Weights of a small GPT-style language model, trained from scratch on English Wikipedia: exclusive self-attention, 129M tokens.
Each number is 128 + 24 x the weight over the matrix's rms, rounded and kept within 0 to 255. Layers, rows and columns count from 0.

# layer 3 MLP up, 384x96, rms 0.0878, rows 285-320, columns 0-95
[[ 94 135 143 110 107 139 128 119 118  90 131 108  96 116 147 167 103 129 112 126 126 147 114 111 117 163 172 142 118 127 100 128 151 133 146 105 112  96  89 125 141  95 134 127 108 122 137 211 159 179 130 158  96 138 175  99 122 160 135 115 105 129  96 103 167  83 150 111 123 157 146 111 108 102 148 110 118 108 178 135 109 138 129 127 122 149 129 150  92 144 127 129 111 154  79 139]
 [121 172 142  80 154 106 159 116 120 151 127  97 143  87  93  94 136 169 134 119 158  68 121 119 143 117  99 154 127 123 101  86 147 198 136  90 156 118 122 134 120 145  97 142 159 143 150 118 136 130 113  94 118 169 114 113 141 150 148 152 137 180 140 125 116 118 173 145  95 177 104 156 140 144 203 107 124 143 160 105  96 106 173 157  97 171 114 115 156  88 154  95 121 115  92 155]
 [144 104 137 130  86 155 104 152 103  83 104 106 107 139 127 137 138  94 137 133 140 150 107 113 130 114 137 109 145 112 158 143 136 123 133 134  88 120 104 175 107 107 158  89 115 108 132 101 180 132  74 117 120  86  85 130  97  83 129  93 137 112 103 116 118 116 169 113 116 100 103 140 116 133 150 151 138 115 159 122 107 114 113 119  93  93 146 115 113 137 135 104  95 156 157 130]
 [142 154 152 110 117 164 182 148 109 120 118 135 153 152 133 128 122 106 138 104 174  89 120  96 117 106 119 174 133 107  92  99  95 174  99 116 120 156 135 168 177 146  74  92 113 123 101 142 132 116 138 127 156 116 152 102 126 144 130 122 151 117 128 151 107 135  84  92  80 101 146 130 137 122 168 157 138 131 152 145 129 173 126  99 123 180 123 122  92 130 192 122 171  96 163 123]
 [ 74 136 134 125 118 144 124 105 133  81 176  84 161 127 142 151 124 143 133  98 134 140 131 110 143 155 150  77  99 120 122  97  98 106 126 132 123 172 148 144 163  99 114 163 148 126 118 105 162 135 126  99 102 124 133  88 117 107 153 128 137 130 145 133  94 168 125 109 157 156 103 134 124 148  93 107  95 168  65 140 133 128 116 151  86 101 114 120 112 123 143 127 120 124 129 150]
 [145  98 117 112 140 122 124 111 104  92 131 128 159 129 151 125 111 129 130 125 109 136 105 165 122 121 125 112 108  94 135 168 117 136 148 135 139 114 175 119 121 103 151 150 137 103  99 137 116  96 100 128 164 116 185 124 114  95 109 118 142 135 158 111 172 147 101 132  92 107 137  99 121 117 157 104 147 116 169 145 105 156 125  65 135 103 142 133 141 113 137 148 118 129 126 150]
 [138 117 176 138 123 123 103 163 115 103 178 159 143 154 149 107 154  97 160 135 108 159 117 152 178  97  95  85 136 147 145 143 141 117 170 169 133 102 167 123 141 131 128 106 105 149 118 124 107 122 169 122 146 141 133 146 143  93 131 137 114 101 144 128 128 115 109 157 132 124 142 118 124  96 123 134 123 130 135 110 125 141 140 107 153 133 145 131 142 142 146 141 122  94  92 136]
 [102 146 108 152 106 122 124 111 156 123 126 118 126  98 121  96 135 158 113 155  82 119 118 118 104 157  89 109 135 125 154 105 125 153 117 109 116 155 136 215 132 137  93 113 103 145 121 132 144  61 156 125 109 106 106 154 155 136 135 115 129 120 121 133 140 108  70 160 107 110 126 137 137 120 155 134 187 115 147 151 146 161 136 186 104 138 175 148  88 118 123 169  95 114 149 144]
 [134 151 143 149 125 128 138 132  75 126 155 124 137 160 145 162 197 114 137  78 136 145 130 121 129  93 144 151 118 107 123 118 119 115 168 167 148 190 131 135  85  87 123 127 116 167 124 112 100 173 121 158 171 132 118 113 111 130 155 104  91 154 121 120 105 166 147 105 113 137 113  84 104 105 169 169 117 176 114 126 113 123  94 117 139 112 132 142 131  86  98 148 107 125 153 150]
 [153 103 123 157  93 160 143  93 117 171 136 144 138 110 124 134 122 120 153 101 139 115 107 122 129 150 112 129 119  88 145 154 103 129 106 131 139 143 129 129 148 109 159 123 102 164 123 156 148 137 120  94 100 112 147 118 137 117 130 160 178 169  96  96 104 147 145  84 156 141 125 119 104  98 148 135 104 110  89 149 142 106 110  99 141 130 120 151 124 119 177 138 148 124  93 128]
 [126 144 120 123 137 151 160 144 125 101 137 114 160 107 115 131 112  78 115 117 165 116 141 119 162 139 140 128 133  96  80 135 119 131 136 118 133 134 102 124 149 100 128 124 149 138 104 116 149 149 150 122 111 136 116 123 159  70 113 149 129 103 129  90 114 137  91 113 113 125 132 153 135 162 104 145 129 128 151 129 112 132 134 166 128  94 171 125 119 115 137 100  95 103 132 100]
 [135 125 116 115  73 121 142 157 102 129 142 173 147 109 128  81 122 125 163 121 127  92 125 177 122 163 154 150 121  80 165  94 159 146 127 144 140 138 144  69  82 165 139 106  88 171 156 153 162 137  96 102 164  96 115 117  93 106 103 141 127 119  95 158 156 116 107 147 128  93 119 130 149 117 174 161 140 143 118 130 123 143 108 129 162 161 134 125  95 101 113 119 136  92 116 142]
 [109 149 178 129 137 136 134 140 158 113 130 137 127 171 142 144 121 118 121 156  91 133  96 118 105 105  91 161 103 139 102 136 117 124 140 172 145  97 104 123 149 140 147 147 147 108 129 115 127 139 127 168 149  97  95 106 141 146 173 124 160 160 181  99 115 143  98 116 143 135  85 146  89 145 127 102 134  87 126 127  89 128 134 130 129 124  90 141  87 135 145 140 105 118 118 141]
 [122 115 130  75 124 171 164 104 109 173 173 135 140 146 151 124 141 125 114 124 125 132 100 129 128 114 164 116 128 129 109 102 106 178 164 139 138 134 124 120 165 145 135 133 152 136 160 177 118 148 111 140 136 112 170 156 159 184 123 137 147 160  98 106 164  96 134 145 158 126 156 107 168 148 110 141 134 137 134 121 137  99 128 136 118 120 139 122 104 132 145 132 150 144 142 132]
 [ 85 136 181 125 107 148 154  74 126 137 151 102 127  81  74 106 154 156 137 212 116  80  87 111 107 112  85 186 104 136 112 114 156 136 193 100 128 118 127 143  54 117 117 169 168 126 152 112 162  74  88 162 174  84 133 147 114 103 100 196 156  68 148 130 159 143 117  79 120 102 148 138 157 179 175 145 135 134 157  80 122  99 147 143 154 140 153 150 160 119 146  97 149 197 151 155]
 [107 107 136 114 120 157 106 112 126 108 126  58 121 143 126 163 134 123 121 160 133 136 136  69 128  98 179 165 167 133 135 108 116 139  99 119 148  97 132  89 116 144 105 130 158 108 127  94 136  98 160  87 153 151 106 149 125 106 167 145 115 153 135 123 147 149 115 148 123 136 125 155 102 130 135 116 125 111 117 143 122 139  96 109 117 175 125 152 126 145 106 121  91  95  82 133]
 [130 127 156 115 163 148 188 142 174  82 160 134 100 125 117 122 121 122 149 136 137  84 116 154 147 143  77 146 131 131 123 141 122 132 147 103 125 120 108  97 131 113 134 125 138 105 150 136 137  73 129 111 145 118 120 139 146 203 123 123 118 173 151 136 127 123 122  94 129 134 116 140 126  87 128 145 106 152 140 117 110 130 138 167 151 137 143 162 141 150 119 157 151 102 146 184]
 [133 120  94 125  89 115 102 132 145 127 141  99 133 133  96 148  68 173 117 134 151 117 137 153 123 139 109 102 101 156 143  81 137 183 108 141 141 106 126  67 132 111 107 150 147 176 144 137 161  97 144 174 165 120 106 109 121  77 164 191 136 174 112 138 121 155 123 132 131  97 140 104 127 125 127 150 124 134 144 108 113 134 128 145  92 142 146 148 128 132 121 125 133 115 181 123]
 [131  93 101 114 104 116 150 118 118  80 138 138 160 140 131 172 156 138 128 129 132 108 146 144 113 128 126 107 134 103 130 118 142 158 126 133 150 123  66 138 127 111  80 100 126 129 147 131 117  96 112 138 127 122 127 104 153 149 144 119 106 139 120 128 108 124 154 136 127 110  94 112 158 151 125 116  90 139 124  98 117 114  96 137 120 107 162 158 138 125 120  66 158 115 103 145]
 [143 139 152 131 111 105 139 125 135 151 121 125 162  97 147 172  83 131 120 139 109 145 147 164  97 126 192 142 114 139 139 122 162 137 144 124 122 174 104 135 153 104 150 157 123 127  80 100 139  91 119 114 143 115 128 127 133 136 122 151 113 119 152 150  97 130 132 115 133 135 116 155 118 113 101 144 183 107 138 130 108 124 161  98 116 130 135 103 126 101 120 108 124 153  93 126]
 [135 126 115  90 170 141 112 137 127 165 161 150 145  88  97  90 120 127 144  96 116 160 147 114 145 162  75 120 112 116 149 133 164 155 113 107 141 112 103 143 108 124 164 135 114 137 157 123 140 111 153 120  92 154 133 139 128 137 129 146 150 139 122 105 103 156 146 107 149 129 112 118 127 115 107 131 121 147 118 120  88 125  93 150 102 155 147 142  99 128 134  94 119 144 148  75]
 [120 146  93  95 106 137 131 103 127 154 134 128 147 122 127 134 143 136 134 131 155 124 124  88 119 102  82 163  88 122 151 124 160 122 127  67 130 107  95 137 116 128 112  95  92 160  90 110  91 102 113 105 131 131 140 126 128 145 124 118 122 154 124 164  96 132 149 108 162  87 152 145 160 136 132 206 113 156 106 111 140 142 205  99 129  99 130 111 122 148 121 107 132  94  96 127]
 [138 117  93 125 159 133 161 162 103  98 190 174 134 172 130 155 162 101  97  98 127 129 119  69 117 121 155 119 169 126 118 109 107 149 126 119 126 106 121 125 148 154 114 142 117 125 102 101  99 142 134 178 104 116  98 133 150 127  86 126 134 103  95  87 129 164  78 104 140 133 133  94 119 121 122 117 145 135 143 144 129 122  93 150  95 150 157 153 168 113 150 146 117 154 143 114]
 [120 142 110 112  60 114 137 165 142 132 127 113 134 140 104  64  97 110 103 126 152 129 142 111 143 165 103 175 113 103 168 116 136 111 167 139 124  91 107 130 154 141 144 129 152 116 144 193 117 141 144 196 192 140 109 130 148 136 159 109 114  77 108 144 100 140 119 111 118 127  60  97 115 112 121  83 104 183 116 156 144 136 152  87 122 120 113 181 151 152 162  82  90 167 121 144]
 [119 142 100 107 151 163 118 148  83 110 126 114 131 110 144  71 132  98 156 118 130 127  99 137 120 102 133 154 119 124 153  75 131 146 111 165 139 119 148 124 164  63 140 149 154 107  95 114 176 141 117 143 117 158  90 105 112  63  96 113 140  99 113 147 128 105 167 159 124 135 165 138  94 126 122 129 146 121 162 113 147 135 101  95 114 159 150  83 148 136 126 146 157 141 162 168]
 [121  94 138 120 101 144 121 142 130 150 106 146 132 139 103 119  80 111  83 132 134  99 117 174 133 107 108 116 112 135 171 117 147 117 147  95 137 130 169 136 147 130 160 141 116 111 116  98 164 105 136 151 107 156 141 132 109 122  90 112 140  86 148  89  95 134 121 101 114 132 132 140 105  98 104 109 115 119 126 142 135 139 149 163 122 164 152 114 143 116 171 147 164 129 139  93]
 [144 111 138 154  89 120 142 145 112 114 137 114 105 107  84 149 156 124  72 106 138 143 127 119  95  89 102 117  84 159 175 141 145 133  98 105 149 190 130 150 114 125 179 147 119 183 138 148 130 125 146 168 161  97 112  64 123 114 110 154 126  94 157  89 102 140 136 139 134 134 154 126 182 153 115 176 131  94 187 112 141 149 128 115 179 119 121  93 124  84 112 137  99 119 146 109]
 [145 150 110 134 107 128 126  97 120 127 142 153 112 127 147 139 104 116 120 149 132 135  95 105 121 103 151 162 119 128 130 154  92 149  97 124  75 135 133  90 117  88 148 146  80 116  89 135 116 117 158 133 113  98 109 129 146 126 128 108 126  99 116 129 163 150 152 126 101 119 156 121  81 110 151 102 129 111 117 150 118 137 109 120 143 145  67  90 138  91 130 203 145 170  99 112]
 [117 169 110 137 140 122 138 193 140 147 219 121 112 125 115 124 135 149 133 108  93 103 147 148 100 101 129 132 163 116 156 123 152  83 131 100  92 102 176 111 130  85 135 144 163 134 111 130 128 121 148 135 127 121 148 131 102 110 107  88 145 127 114 140 171 131 147  79 121 139 129 112  99 119  80 125 141 148 142 101 143 157 142 192 133  98 120 146 105 116 114  62 113 128 156 135]
 [140 131 176 126  94  87 134 143 122 164 143 119 123 125 110 173 171 145 141  84 123  86 153 141 161 164 115 146 114 156 156 131 143 118  86 104 152 144 108 187 154 122 137  57 127 139 103 123 123 109 136 150 151 127 110 130 139  98 146  86 152 149 117 113  91 134 113 152 141 145 112 129 116 174 171 172 121 138 152  94 110 141  94 145 108 136 140 150 164  90 132  78 136 118 162 167]
 [121 132  95 131  77 163 120  61 146 101 103 133 156 144 119 122 142 140 146 135 131 108 115 120 156 152 123 118 129 108 113 141 133 118 127 152 129 144 184 136 145 120 146  64 123 168 159 119 103 109 115 105 148  96 148 168 116 115 154 146 114 105 136 132 108 168  94  96 104 114 123  72 121 143 124 140 147 130 142 135 150 154 131 124 140 143 141 131 146 117  87  94  79 159 101 110]
 [140  93 130 132 139 151  86 112 161  76 120 108 102  97 105 127 120  81 152 101  75 100 104 108 150 126 125  95 137 113 120 134 168 109 121  94 157 117 129 126 138 173 120 182 134 132 161  94 162 140  96 105 105 124 115 123 128 143  85 134 128 121 128 121 111 147  63 104 132 120 156  74 117 133 125 131 130 168 135 138  98 122 160 135  97 132 157 148 101 108 153 141 133 171 143 158]
 [126 158 134 138 118 103 130 141 120 122 117 102 157 120 138 141 120 148 123 118 161  76 117 149 136 131 143 153 143 161 137 122 126 140 130 114  92 145 131 135 130  61 143 129 128 152  98 118 128 128 148 142 151  90 106 141  83 149 112 128 142 172 134 105 114 128 129 146 122 108 121 114 143 112 129 134  93  77  64 129 129 129 125 120 137 124 137 130 112 141 139 118 100 136 133 148]
 [131 145 133 166 126 156 113 128 151 106 149  82 134 146 135  91  87 169  71 124 141 128  84 106 109 132  82 121 135 117 118 137 185 148 134 143 119 131 164 108 133  84 104 159 123 111 125 139  80 139 107 107 134 139 133 133 138 115  97 128 118 113 113  92 143 109 132 110 135 135 149 122 178 134 142 108 166 165 134 172 158 109 115 115 160 116  87  88 120 115 125 159 147 169  98 172]
 [139 140 147 141 130 151 142 197 150 127 121 135 165 134  90 125 162 113 186 102 103 112 113  89 156 138 110 112  87 136 149 148 149 137 131 104  72 128 171 121 112 109 152 109 144 125 122  58 135 156 135 154  94 148 176 101 120 133 150 158 121 152 147  90 113 135 139 142 156 128 112 144 161 162 149 174 102 151 124 147 111 137 116 163 140 164 103 134 132 158 114 150 135 130 114 209]
 [146 174 132 133 133 170 105 169 148 114 117  91 183 125 162 117 113 120 124 141 129 110 135 133 117 130 115 110 123 119 130 154 136 148 133 143 138 171 101  93 137 151 108 104  93  96 126 136 104 119 161 135 141 137  88 124 109 102 110 126 118 137 139 116  95 125 119 139  74 104 126 136 139 163 164  98 135  99 138 114 146 120 103  97 127 120 162  91 129 107 141 171 113 141 110 193]]
# layer 3 MLP down (transposed), 384x96, rms 0.0878, rows 285-320, columns 0-95
[[123 152 113  98 128 116 132 119 130 145 118 128 112 100 113 147 104 123 120 107 166 144 127 148 102 173 122 131 181 133  75  93 114 108 124 119 128 127  92 129  87 103 122 172 136 138 126 135 112 160 118 148 139 142 160 158 115 142 118 151 137 136 130 160  87 162 125 115 108 152 136 162 151 171 129 130 110 113  91 118 135 119 145 129 121 149  98 160 125  95 129 199 101 136 134  92]
 [ 93 110 168 173 154 107 132 178 104 134 142 109 118 151  95 122 107 122 181 141 120 133 154 150 143 113  96 120 154 126 115 128  93 117 115 101 158 149 114 122 112 102 155 150 158 178 177 139 158 175  97 129 132 116 107 190 182 156 144 108 151 151 132 140 128 166 154 157 138 128 131 105 145 196 131 120 143 126 127 120 106 116 191 133 143 133  95 101 134 144 162 161 175 121 141 146]
 [175 107 133 136 113 104 111 144 172 141 110 119 106 176  96 132 124 134 135 132 117 120 132 115 144 168 149 109  99 141 164 174 164 149 114 127  89 158 124 101 167 132  94 105 174 160 144 114 151 117 121 163 150 111 109 102 123 121 122 105 121 176 138 160 117 165 186 119 119 102 124 141 152 144 141 128 140  93 134 151 107  99 121 111  86 166 135 145 135 149 150 112 117 122 149 143]
 [ 76 144 154 186 148 153 123 153 115 139  86 147 115 140 130 101 164  92 163 109 151 108 127 154  81 105  99 113 159 108 122 128 125 174  93 145 104 134 138 133 118 118 122  85 111 165 130 103 138 122 122 103  98 144 146 104 108 133 120  90 137 125 136 158 167 113 102  58  86  80 146 140  94  88 117 106 133 158  80 131 124 114 105 145 109 150 123  98 118 161 153 149 145 123 139 130]
 [128 110 118 139 169  99  89 113 142 126 112 149 147 132 142 126 144 128 143 138 130 116 119 124 146 143 121 102 136 204 102  94 141 120 148 110 147 126 115 172 164 102  91 126 143 117 164  96  82 107 107  86 115 121 154  97 134 107 135 133 128 139 151 148 110 117 149  99 147 137 129 128  89 172 113 133 107 147  96 135 104 137 123 149 112 139 115  87 107 155 108 134 108 123 116 133]
 [145 166 116 154 157 142 120 143 119 149 124 106  73 153 135 143 114 122  89 118 187 136 145 107 136 107 152 153 142 118 127  91 111 141  85 119 101 113 105 128 127 113 111 120 106 143 120 146 130 114 154 120 109 132 116 155 138 126 147 154 143  77  78 128 104 145 112 118 132 157 127 116 161 153 126 129  66 133  87 120 136 141 164 114 124 153 132 127 120 136  83 128 142 124 139  90]
 [113 125 171 108 164  98 143 127 173 106 116 144 104 127 100 152 158 128 123 127 137 143 123 119 127 130 149 123 103 116  99  93 154 119 127 105 122 163 156  95 115 140 101 140 128 103 109 117 132 106 119 131 184  99 143 128  79 105 135 180 131  98 101 115 156 127 114 161 146 144 129 110  96 128 111 126 120 109 129 112 169 122 134 129 134 143 135 127 131 133  87 128 122 121 129 125]
 [133 145 149 159 141  94 114 125 140 173 103 104 135 124 183 110 129 106 130 152 135 110 120 126  87 157 107  88  98 137 123 124 113 118  80 104 126 126 163 126 126 135 142 119  94 108 114  99  73  71  90 140 117 166 155 148 145 155 104 113 144 125 133 133 110 125 106 140 172 110 163 129 142 151 121  94 135 144 133 122 112 127 132 133 101 106 124 172 131 137 110 124 115 101 160  69]
 [144 153 133 125 167 158 120 119 148 124 114 132 135 172 137 181 153  61 115  85 136 133  68 150 119  92 139 129 120 104 140 107 156 157 112 139 133 150 139 133 116 112  67 133 117 114 120 129 112 178 128  67 133 143  99 125 125 127 128 142 108 115 121 190  95 145 153  96 119  80 178 131  99 117 153 164 117 156 135  86  91  74 134 141 120 141 151 157 120 123 123 121  82 114 104 169]
 [154 119 112 143 165 171 132 135 118 139 137 162 111 122 173 122  90 101 164 134 136 166 103 120 118 172 152 125 119 106 110 146 151 116 144 173 144 111 140 122 105 116 150 135 126 152 162 149 105 113  76 156 107 142 155 122 157 121 178 118 153 130 147 152 152 111 152 128 168 115 117  98  97 132 111 148 108 123 126 146 109 131 142 103 153 140 152 129 148 110 150 101  87 146 127 113]
 [144 192  98 121 106 138 109 142 114 127 114 100 133 153  87 121 144 113 136 122 114 119 145 125 141 146 114 109 115 173 136 111 125 141 106 137 124 108 150 129 131 107 129 100 150 154 123 114 138 104 119 152 126 130 162 155 107 126 136 122  73 148 147 147 150 100 123 148 141 125 151 104 124  80 150 123 144 125 137 131 127 115  81 122 134 130 107 132 136 130 134 153 116 154  92 123]
 [172 112 148 150  72  96 118 131 112 140 151 170 131 115 145 121 100 183  87 157 127 131 138 128 174 121 146 167 131  85  98 113 141 128  82 142 193 131 118 118 120 138 111 158 122 168  90 159 123 119 101 108 116  93 130 131 120 131  76 131 136 145 103 155 152 148 150 160 111 158  92 114 123 130 143 159 163 125 136 110 197 144  93  98 129 107 123 124  85  73 120 140 111 103 137 139]
 [ 77 112  77 165 135 111 146 155 100 123 114 133 121 104 165 154 134 100 156 123 136 107  88 147 156 105 103 108 137 129 136 163 119 126 134 108 135 137 149 102 113  97 147 111 118 150 112 103 110 136  90 104 104 139 166 106 149 147 161 162 159 142 140 118 105 101  92 115 128 122 136 103 132 127 120 119  88 103 132  93 148 165 135 126 124 127 119 148 107 133  94 120 140 142 149 142]
 [122 175 144 148 140 146 119 133 121 117  80 123 103  95 147 113 125  96 112 128 137 135 123 137 131 139 125 119 146 113 102 125  87  93 107 117 130 110 168 128 114 100 160  81  88 128 107 120 144 112 144 129 160 112 102 105 136  57 134  86 163 119 159 135 131 139 107  99  95 119 107 143  99 156 148 112 155 147 149 102 171 139 127 128 123 132  88 147 129 129 152 135 108 137 111 121]
 [ 94 141 170 139 140  77 143 119 114 152 134  96  96  96  74 118 159 147 110 159 156 106 150  92 124 125 139 148 138  94  84 181 131 119 192  75  91  87 136 115  64 112 124 163 138  89 145 146 138 101  89 138 145 136 130 133 101  80 132 159 165  75  85 132 172  81 138 107  83 101  70 112 144 140 158 110 180  84 193 115 152 126  88 103 145 128 144 169 165 116 145 121 127  95 120 147]
 [126  69 131 128 162 136 116 145  79 137 120 168 105 130 170 121 101  87 146 121 108 144  86 102 141 145 137 138 143 103  86 144 136 104  89 100 141  91 139  94 116 130 153  96 145 113 151 122 124 131 115 148 135 121 128 135  90 117 125 120 140 115 160 132 114 151 130 130 125 132 114 140 114 158 122 127 116 130 104 133 105 144 100 163 146 136 171 122 135  99 162 136  88 129 173 171]
 [132 136 109 131 176 123 150 133 110 119 114  91  98 139 137 126 131 127 110 110 160 118 138 138 115 118 137 125 121 122 151 132 109 135 173  73 145 145 161  79 133 161 160 128 153  97 159 119 123 132 115 103  96 137  77  98 124 160  87  99 142 117 105  87  93 102 118 115 119  99 140 172 129 148 105 149 109 140 100 147 100 140 141 148 144 159  97 152 142 114 116 115 188 127 124 117]
 [160 163 130  94 123 117 131 128 137 129  95 154 137 141 105 168  91 164 111 142 145  84 147 144 105 146 150 131  93 125 158 145 129 173 129 124 149 120 133  99 133 115 120 160 138 130  96 125 116 125 117 158 176 130 104 158 111  51 149 153 161 134 115 100 116 136 136 141 137  96 107  97 103  82 102 144 164  94 124 135 155 170 131 133  93 106 148 164 117  93 101 111 140 136 132 152]
 [137  97 118 136 162 102 129 119 148 123 141 110 141 167 146 182 127 148 160 119 145 163 108 120 107 144 105 122 138 159 144 118 113 138 119 101 145 171 136 133 124 137 115 118 154 136 149 152 126 182 108 188 154 155 123 114 136 116 152 126 105 129 118 151 126 140 148 120 108 125 156 143 115 132 149 107 112  83 148 132  99 112 104 148 131  72 167 138 142 147 108 120 170 102 101 138]
 [103 114 127 152 153 125 102 176 119 135 146 138 171 131 106 107 139  84 137 146 101 119 115 103 118 135 104 105  84 134 151 139 124 145 165 139 147 149 137 142 159 109 134 170 116 150 139 111 129 126 157  87 128 101 140 137 123 126 151 154 141 107  77 131 123  95 113 122 155 126 126 108 155 106 143 107 119 143  86  94 116 123 157 171 126 108 123  94 137 159 116 126  92  93 113 130]
 [160 109 138 131 114 149 147  81 172 114 107  92 153  94 160 129 117 125 138 120 145 193 112 136 134 129 132 113 125 123 130 123 126 129 123 143 178 123 128 138 116  96 139 132 170 138 132 152 130 157 145 110 110 124 152 150 117 136 144 101 143 121 164 154 151 140 141 141 114 154 154  87 122 130 113  85  95 113 142 138 133 152 114 123 133 119 135 158 186 180 127  94 111 106  86 166]
 [147 127 114  72 119 124 133 143 126 126 126  77 133 124 121 149  96 125 136 133 140 135 102  93 142 123 132 179 116 115 113 154 192 147 116 139  87 154  94  99 127 112 146  93 151 155 138 118 132 117 108 120 112 165  94  83 124 155  91 104 167 152 131 166 119 136  96 114 110 113 112 115 125 213 109 168 122 118 146 122 124 138 113 128  87 140 146 121 129 123 151 185 111 132 124 152]
 [164 114 130 152 145 116 132 114 123 135 120 169 117 109 109 171 131 146 105 123 139  74 131 126 127 120  96 114 140 141 133 127 149  97 108 110 145 162 113 117 133 113 100 142  98 111 138 129 136 161 113  84  69 142 161 120 134 112  89 132 109 155 121 110  76 167  76  67 146 110 127 130  74 112 126  80 147 118  87 139 111 152 101  80 165 112 135 147 159 113 113 144 139 120  87 183]
 [104 173 123 133 105 117 126 136 117 113 152  93 143 117 151  90 160 128  90 163 109 181 129  98 122 126 113 123 159 128 168 114 141  74 194 112 120 105 123 118 144  82 104 125 142 156  90 163  98 156 112 157 123 162  46 153 137 156 137  73 135 128  84 124 112 116 106 151 161 162 143 143 122 125 144 139 128 183 121 177  96 110 120 124 156  91 146 132  86 146 105  87 136 112 129  92]
 [ 86 106 139 123 109 137 129 157 108 106 166  82 108  77 147 122 131 144 198 118 105 112 157 144  77 146 122 158  79 118 152  82 114 134 141 167 130 109 118 115 124  84 141 130 100 142 110 124  80 122 139 144 159 128 151  96  86 108 133 173 136 113 160 160 118 154 179 147 163 161 123 155 158 135 106 180 103 173 149 132 161 134 142 141 119 125 148 116  98 147 143 135  93 123 164 143]
 [108 126 178 137 103 151 157 159 104 133 122 114 177 129 125 107 162 142  83 122 170 133  87 141 130  95 132  92 125 138 119 175 127 119 106 155 103 123  81 123 118 125 104 105 158 146 132 132 147 150  74 122 119 122 134 126 130 109 120 115 174 102 132 109 149 144 164  98 157 128 187 140 130 119 129 126 132 114 151 112 119 152 132 177 136 149 156 112 151 121 100 121 130  76 152 113]
 [116  83  96  91 119 145  79 197 138 140  95 100 138 151 169 115 131 134 129 181 139 142 106 112 116  96 111 114 129 127 128 183 145 159  74 131 146 171 157 111  94 165 134 109  72 175 154 125  61 112 178 162 165 120 123 108  96  97 152 117 159 122 138 133 162 132 145 166 147 143 158 132 163 111 132 162 121 142 136 141 165 155 105 119 152 118 118 105 101 109 132 177  86 151 102 120]
 [144 135 126 118 142 175 137 151 156 126 134 138 119 141 117  82 136 113 149 112 152 124 199 190 118 137 123 142 154 139 151 128 154 103 142 109 171 126 102 150 143 144 112 148 148 134 115 113 138 102 114 105 144 115 123 129 126 169 160 146 153 144 141 133  76 108 138 106 164 134 135 148 163  84 102 163 104 160  94 105 131 123 133 158 114 109 176 128 142 147 137  93 162 107 144 146]
 [105 133 104 144 178 112 132  85 169 140 156 136 118 135 103 146 141 169 135 137 156 151  64 130 137 117 126  75 162 112 154 132 155 104  92 109 162 112 156 121 126 114 115 138 156 155 138 138 136 171 132 149  59 134 141 138 178 143 133 136 136 119 140 167 155 161 124 107 168 141 137 123 125 122 108 106 128 107 129  86 113 147 106 162 157 119 105 134 140 122 132 109 134 103 109 164]
 [166 150 165 155  86 113  95 156 135 174 130 139 163 137 120 137 157 137 162 145 151 109 115 121 141 129 127 184 109 133 157 120 116 141 108 151 146 128 134 159 141 132 114 108 171 126 134 114  85 125 107 141 157 165 123 165 126 124 164 106 147 156 150 146 170 129  99  92  97 119 107 170 126 104 145 147 129 132 123 124 120  99 155 190  62 140 129 141 178 105  60 107  97 179 118 157]
 [122 140 116 116 181  77 112 113 102 119 131 131  95 164 120 151 118 107 135 144  82 136 149  99 128 137 145 139 119 154 112 115 148 145 152 125  79 143 105  76  96 132 125 110 166 116 166 117 113 128 159  93 113 147 154 114 137 104 166 114 160 129 135 131 155  82 145 143 142 146 139 113 111 143 102 110 122 176 148  95 135 110 126 122 148  96 141 106 138 147 127 128 113 162 142 109]
 [157 164 121  88 153 120 131 100 150 138 101 106 120 118 109 161 123 132  91 132  94 149 127 100 124 124 137 143 106 147 119 119  77 134 114 157 112 142 133 115 157  98 151 181 131 100 139 156  71 137 105 168  94 116 142 126 109 138 118 137 167 178 129 134 166 176 130 113 117 161 167 156 109 118 134 128 109 122 169 116 138 138 115 113 135  74  72 120 126  80 162 140 111 119 146 157]
 [163 136 118 144  91  97 146  85 141  72 119 143 133 126 145 162 107 158 121 142 160 142 167 144 123 144 138 146 121 131 113 117 123 167 134 129 107 143 153 139 156 108 186 144 148 122 155 146 108 116 146 105 146 132 147 123 144 131 150 146 164 121 115 100 152  97 155 124  85 104 156 116 153 130 148 165 133 113 127 127 112 130 141  73 136 109 138 157 177 123 161 126 126 146 151 129]
 [143 174 115 149 124 152 104 161 141 148 152 122 121 100 126 133  82 170 124 137 111 112  96 160  95 144 141 109 139 154 156 115 195 117 115 143 126 144 154 180 133  74  83 143 151 108 150 123  89 154 111  73 133 123 140 135 147 155  89 157 124  80 128 126 153 128 131 101 148 156 156 168 186 118  99 129 171 149 134 109 137 155 122  98 138 136 116 136 111 127 153 131 143 139 130 132]
 [102 142 177 175 157 123 146 156 112 132 135  84 149 110 130  84 142 121 135 104 154  93 127 106 110 135 104 138 139 163  88 165 154 146 132 158  83 141 141 119 111 138 190  90 135 165 131  90 109 143 136 164  88 142 106 105  94 175 120 138 152 102 172  77 117 133  80 125 110 128 137 198 150 114 126 134 117 148 107 156 154 127  97 160 137 147  96  92 135 103 128 116 143 126 130 151]
 [126 147 125 142 100 142 121 147 106  97 129 105 100 108 135 124  90 106 134 124 117 120 155 140 107 156 130 117 155 146 117 120 164 161 124 113 134 124  93 132 130 128 145 140 122 151 159 180  60 122 128 105 156 120  99 139 124 124 118 129  87 142 146 118 132 135 160  72 134  94 148 140 178 127 129 121 129 121 108 115 137 151 150 130 102 139 103 143 151 120  93 120  96 180 143 103]]